From a checkpoint of a small transformer trained on Wikipedia: 5455 steps.
Each number is 200 + 30 x the weight over the matrix's rms, rounded and kept within 0 to 999. Layers, rows and columns count from 0.

# layer 3 MLP up, 384x96, rms 0.256, rows 141-174, columns 0-95
246,243,166,175,209,244,214,236,167,213,153,163,243,183,201,167,199,256,182,166,141,146,207,205,187,155,267,204,125,207,223,155,222,248,163,194,140,188,123,226,210,213,214,187,165,220,180,181,209,240,211,160,240,217,221,166,176,181,206,198,233,225,259,219,259,165,201,194,196,162,206,261,219,255,194,184,197,208,176,159,187,231,227,220,183,171,203,175,216,153,155,196,184,203,232,191
184,185,202,172,248,225,229,210,185,249,246,241,125,207,202,225,191,201,260,186,188,182,243,230,302,208,213,239,184,173,247,229,232,161,217,232,173,136,179,213,184,149,222,213,199,200,177,188,207,205,206,203,173,222,169,207,160,180,184,207,186,154,164,214,177,174,184,206,181,176,195,214,195,183,148,120,176,248,213,212,216,196,212,167,197,263,154,221,234,149,214,201,191,148,203,199
209,178,210,206,217,220,214,228,179,200,156,224,203,184,168,187,203,220,215,181,215,193,207,234,171,177,146,222,186,176,207,259,179,227,194,187,213,192,188,271,274,213,186,171,162,277,173,210,177,188,228,210,233,201,224,224,249,158,201,217,175,165,200,204,196,169,180,187,185,230,164,174,168,196,231,247,250,220,173,195,248,143,202,210,198,260,199,191,232,205,186,226,133,147,147,212
192,173,196,212,201,189,223,203,201,224,207,184,225,207,218,226,173,174,203,173,209,204,192,191,203,191,185,187,196,197,208,190,222,191,228,194,158,190,154,257,193,222,199,191,211,181,172,200,171,223,142,233,177,234,202,191,243,197,215,184,205,215,185,207,203,169,164,242,184,202,161,173,176,207,218,176,225,168,187,194,191,192,207,202,187,204,203,218,244,186,196,218,171,194,180,202
187,136,188,199,171,179,198,180,207,211,233,215,223,225,174,177,193,224,237,216,187,195,185,223,206,194,187,252,221,124,179,177,127,193,195,159,194,213,210,233,220,228,238,174,156,176,218,201,194,190,191,168,160,152,166,221,242,208,244,248,154,250,140,127,205,267,223,199,193,184,179,200,195,232,233,203,232,189,190,195,178,243,149,201,198,193,227,174,166,161,235,173,195,149,229,206
187,207,166,184,174,231,208,235,199,191,176,181,231,106,166,209,244,207,168,207,177,224,178,172,246,196,187,243,206,228,166,197,212,229,213,178,153,127,177,234,220,188,251,213,209,226,163,201,192,222,256,162,253,199,163,172,160,220,237,199,193,192,215,257,202,132,236,138,195,212,260,177,214,179,215,197,194,176,223,176,201,186,173,244,205,254,170,206,181,245,237,159,243,204,171,158
166,142,211,196,222,149,224,154,217,213,207,194,172,182,183,221,177,243,193,194,200,262,268,192,257,222,179,195,149,199,228,213,192,226,196,212,167,220,208,230,183,195,174,212,139,164,163,204,196,208,192,207,221,160,147,251,193,217,175,213,269,158,203,233,182,243,175,148,199,222,160,230,243,225,162,209,172,159,167,180,224,159,201,185,215,250,213,213,218,234,150,198,179,175,227,271
115,188,187,211,195,239,236,175,199,180,187,226,192,198,224,178,213,189,165,160,176,198,207,154,159,168,195,250,174,180,238,201,235,207,182,248,181,245,165,197,199,196,221,231,227,233,224,250,233,220,199,217,154,201,218,192,213,206,175,171,134,254,177,209,135,226,137,199,170,231,237,196,216,140,192,233,201,139,196,161,220,178,152,266,233,230,178,251,219,153,115,167,180,203,209,209
258,232,163,142,200,231,228,168,233,225,183,154,216,181,219,207,165,205,133,228,245,157,160,218,162,155,158,235,236,214,200,203,281,199,215,216,200,169,226,228,135,155,154,190,252,159,199,191,207,250,184,176,230,117,191,240,239,181,146,228,176,197,188,236,176,206,194,209,242,238,157,191,156,222,217,159,193,185,196,206,210,217,167,193,236,257,164,200,171,200,185,231,230,225,175,207
209,181,228,154,229,174,237,169,149,209,189,192,174,149,213,183,201,211,214,208,224,214,201,211,157,191,245,174,216,168,240,190,199,235,137,165,199,213,218,222,190,239,198,187,209,154,140,205,142,196,249,206,248,247,201,202,133,182,247,183,190,194,253,207,149,207,220,211,201,234,214,177,209,185,234,199,186,179,207,207,223,211,197,194,219,196,164,229,266,188,187,212,218,180,224,193
243,194,194,224,230,197,187,273,168,203,230,117,152,213,179,238,206,221,169,218,246,208,196,200,184,182,216,201,198,200,213,198,230,241,142,230,215,204,192,220,184,156,258,256,264,160,202,166,208,194,211,173,123,233,142,169,207,190,187,183,254,201,200,183,199,246,226,164,188,197,164,204,209,221,225,163,209,203,183,240,253,179,237,183,201,235,178,144,154,192,205,225,227,201,118,195
199,194,168,143,154,232,214,191,190,173,191,224,218,203,209,187,189,193,187,174,184,218,164,196,210,185,209,188,174,218,200,201,159,179,204,202,187,175,235,234,228,205,193,224,187,215,266,228,199,216,222,195,231,226,193,228,196,179,196,185,161,246,216,203,194,186,169,191,234,207,197,174,182,205,207,196,185,185,241,173,238,191,277,156,151,191,213,212,212,222,170,224,201,253,195,189
141,250,210,203,226,169,188,236,222,229,204,160,173,244,223,139,209,199,211,189,216,225,186,153,190,178,272,199,244,195,206,217,164,118,206,198,180,194,192,213,180,228,215,213,182,214,255,178,173,174,194,202,198,174,197,250,205,137,145,214,172,172,151,255,234,218,207,213,171,187,174,183,176,187,191,252,195,205,235,199,171,238,227,223,254,203,256,185,212,209,196,200,127,228,223,256
192,219,241,201,178,156,224,201,159,171,221,174,214,207,174,203,156,234,212,202,208,163,149,175,223,159,190,221,204,168,239,165,228,220,163,225,196,200,169,155,176,193,223,219,227,203,219,194,147,239,166,230,233,217,238,193,143,233,256,239,142,216,189,236,226,185,223,233,212,175,222,211,172,200,229,205,156,161,231,166,257,221,229,195,181,224,218,266,207,143,220,173,135,236,227,206
216,182,207,216,260,166,182,183,147,261,171,156,181,251,216,225,204,186,214,214,188,210,161,209,140,194,188,184,172,188,194,205,156,196,197,205,243,213,150,214,221,196,222,178,247,208,207,235,199,192,149,201,238,191,208,187,183,239,205,188,177,165,164,203,177,229,156,220,181,235,107,246,171,224,244,187,182,196,185,226,166,234,181,197,200,200,163,206,181,174,175,274,183,232,244,255
146,159,202,149,200,160,148,207,160,214,260,194,247,192,249,261,192,221,226,201,218,180,159,168,226,217,212,171,255,186,167,182,153,187,145,145,197,212,176,255,228,179,228,259,229,150,157,228,240,246,116,216,194,189,173,187,219,212,228,195,214,196,203,172,189,222,186,251,210,189,226,221,216,246,210,202,230,149,150,239,237,230,237,204,143,167,247,175,248,208,240,253,180,178,208,180
226,185,190,198,152,238,236,207,198,209,174,155,197,199,218,189,160,217,209,163,250,222,197,178,202,246,188,225,210,219,260,233,173,228,223,251,121,208,131,246,194,237,171,215,182,239,180,212,189,209,240,190,142,181,208,239,210,202,204,220,182,194,179,203,209,172,205,153,150,246,156,162,172,135,220,222,215,215,215,155,173,199,181,257,198,263,226,153,229,163,193,192,169,241,202,230
187,163,209,196,189,195,203,209,193,226,193,129,196,216,177,197,203,221,217,170,225,239,178,235,182,144,193,223,199,172,161,232,194,233,232,209,186,204,221,242,221,219,245,209,164,145,226,157,239,236,228,175,225,173,179,233,207,249,225,135,154,219,138,170,170,188,227,199,202,167,196,194,227,211,169,246,205,190,194,240,211,224,196,194,226,213,220,204,159,219,189,195,187,126,232,208
176,216,206,162,185,252,180,190,150,215,230,175,241,188,226,201,234,186,213,216,203,174,160,188,191,195,163,221,220,207,177,203,136,206,179,243,182,176,195,155,220,205,198,222,242,209,171,197,183,173,208,205,202,182,152,218,200,240,225,212,186,194,183,218,179,177,177,194,211,180,175,225,180,250,198,192,235,216,218,191,186,212,228,195,196,213,186,217,206,171,189,206,206,226,221,235
159,233,183,141,173,250,182,166,199,193,189,201,228,217,204,202,217,205,236,162,229,135,185,243,227,167,260,168,199,198,214,179,144,216,168,223,266,170,240,163,217,235,241,227,217,214,202,255,239,95,147,265,191,232,142,250,189,169,174,209,160,202,153,202,199,191,206,166,219,200,175,182,215,213,226,173,189,144,222,196,193,205,167,237,176,213,234,226,221,207,187,230,192,210,221,178
218,178,210,187,176,212,177,173,240,205,185,188,192,214,254,203,254,193,159,244,188,205,203,210,197,193,161,235,227,212,187,225,210,196,231,223,215,153,233,220,171,124,156,231,212,240,171,177,161,174,220,172,173,216,230,161,167,210,200,199,162,183,202,197,181,190,230,198,265,255,169,203,206,180,205,201,174,159,248,174,191,190,203,270,214,223,163,214,204,206,137,136,187,240,184,225
196,135,248,209,232,194,176,183,151,235,160,249,253,213,218,227,202,208,215,247,188,226,172,199,153,171,188,165,156,164,219,195,208,203,222,190,189,187,218,213,174,210,201,224,260,157,156,135,206,194,144,156,205,188,204,177,175,210,220,243,215,197,158,238,189,249,210,240,185,188,201,217,279,198,186,256,177,202,240,217,214,228,225,188,164,203,171,184,174,228,239,225,182,226,160,177
212,178,194,204,216,218,194,221,218,212,181,187,226,179,271,202,195,211,208,180,193,163,235,161,181,169,224,203,208,208,204,187,172,163,188,187,168,183,214,203,164,248,166,211,169,212,179,208,176,205,209,207,203,208,138,140,191,250,230,226,201,190,222,176,216,214,180,179,265,222,178,167,222,151,238,243,214,203,216,176,207,203,203,174,159,228,223,238,233,184,247,214,253,213,192,195
217,189,215,186,244,199,242,193,174,232,203,192,191,165,194,241,236,187,171,190,175,193,229,160,191,146,229,130,198,230,220,217,166,171,197,204,167,193,209,182,176,216,242,190,174,182,120,175,260,197,214,225,232,195,195,216,187,191,198,183,218,212,215,190,236,177,173,211,232,250,153,130,195,210,239,215,221,188,155,186,150,153,243,215,238,195,193,220,226,257,224,223,184,166,174,225
188,133,232,184,232,146,146,194,214,261,191,237,184,193,219,254,163,213,262,213,253,244,125,208,177,150,165,241,235,203,126,170,179,204,177,160,227,189,240,210,173,171,218,179,264,181,142,177,262,167,168,158,245,162,197,211,219,189,203,162,229,176,139,218,199,228,202,263,201,201,203,265,245,229,181,243,169,205,194,201,264,183,257,191,205,205,210,193,173,177,211,166,193,178,181,204
201,206,193,194,208,225,233,208,170,145,219,177,206,185,229,261,171,188,172,157,173,161,240,197,249,240,203,227,166,239,245,212,172,224,182,177,199,250,205,204,172,218,159,223,194,186,201,167,221,223,197,198,207,230,161,264,174,192,179,181,202,277,140,165,207,164,211,226,209,187,187,203,174,207,165,220,188,145,170,231,271,201,210,208,175,169,160,243,247,201,189,172,152,267,166,189
228,172,213,236,202,166,184,222,163,174,207,208,206,219,285,245,166,181,254,148,233,140,220,224,188,173,206,183,183,177,171,190,159,143,240,151,197,257,216,193,212,206,231,176,233,229,239,192,210,225,234,181,253,206,242,246,180,173,221,231,185,207,219,171,167,177,174,237,228,166,204,200,203,215,196,166,212,225,195,207,177,223,167,190,166,191,215,209,205,202,164,200,186,183,198,187
179,261,229,138,253,158,189,230,218,193,149,183,225,144,240,151,183,212,190,162,205,177,208,209,212,198,232,236,255,179,177,177,152,171,276,206,207,136,202,200,172,212,221,197,240,214,216,171,162,185,182,170,201,203,202,242,216,210,257,235,137,248,185,217,150,199,188,176,196,203,191,219,207,260,183,190,182,164,203,178,171,195,193,196,278,253,205,134,214,207,157,219,173,189,193,274
159,188,199,153,190,109,193,145,248,241,175,171,208,204,147,199,184,172,274,258,237,255,202,246,190,188,204,178,192,220,212,200,217,173,233,210,124,241,166,271,201,226,199,197,100,223,227,222,208,225,200,175,281,206,210,166,209,203,219,253,204,210,195,232,217,209,220,213,218,211,214,144,203,202,185,201,172,202,213,168,176,146,199,203,188,197,201,156,163,185,213,202,189,224,201,191
201,238,162,182,175,153,235,205,181,219,214,246,188,192,197,179,234,231,234,176,220,168,184,205,245,183,178,205,192,220,245,181,206,200,138,193,201,290,173,300,216,206,211,202,246,197,199,160,185,173,222,195,150,217,210,203,204,170,175,206,205,209,231,201,231,177,189,233,254,161,195,128,236,165,190,221,219,183,146,203,192,122,215,180,159,195,176,260,246,180,215,194,186,241,242,194
194,162,185,206,178,177,225,204,204,163,198,210,220,197,205,174,199,175,228,178,173,189,182,189,188,232,262,231,195,144,231,198,169,181,187,206,180,264,194,257,252,212,224,192,152,242,208,220,164,193,199,195,209,168,244,192,184,220,197,203,139,174,152,210,219,184,189,153,167,190,189,178,180,181,197,214,185,236,173,214,225,202,200,209,181,176,210,227,153,183,154,232,178,163,182,210
159,195,186,155,204,222,173,175,162,201,165,201,190,230,241,171,203,171,201,186,180,161,200,224,214,170,151,170,189,225,211,212,169,209,181,262,186,177,204,210,235,244,207,202,221,209,194,248,175,200,218,186,267,180,220,212,154,201,199,193,224,185,165,189,181,199,181,209,223,226,178,189,148,213,228,202,203,236,235,198,198,214,168,152,179,265,246,187,191,171,215,257,183,248,229,211
226,223,175,172,160,259,220,227,160,215,215,220,203,158,110,149,235,247,208,213,202,228,176,210,202,245,180,166,184,143,152,180,167,183,157,174,198,215,227,201,229,159,199,178,240,215,274,234,174,253,235,164,162,190,191,193,222,169,162,237,189,219,218,187,131,210,208,202,191,159,176,211,183,236,168,198,283,176,218,121,253,216,231,226,155,194,235,203,173,194,188,162,164,201,221,136
177,220,184,225,196,168,211,175,204,224,172,165,161,173,192,157,228,219,245,222,202,173,142,199,254,144,217,171,167,250,216,221,197,219,157,230,204,221,116,250,148,211,240,149,250,226,160,225,186,204,259,174,203,230,183,244,197,246,210,211,182,137,219,240,201,245,196,214,216,222,180,165,193,215,220,185,209,211,199,171,113,207,231,132,189,230,190,235,161,128,177,271,203,239,196,230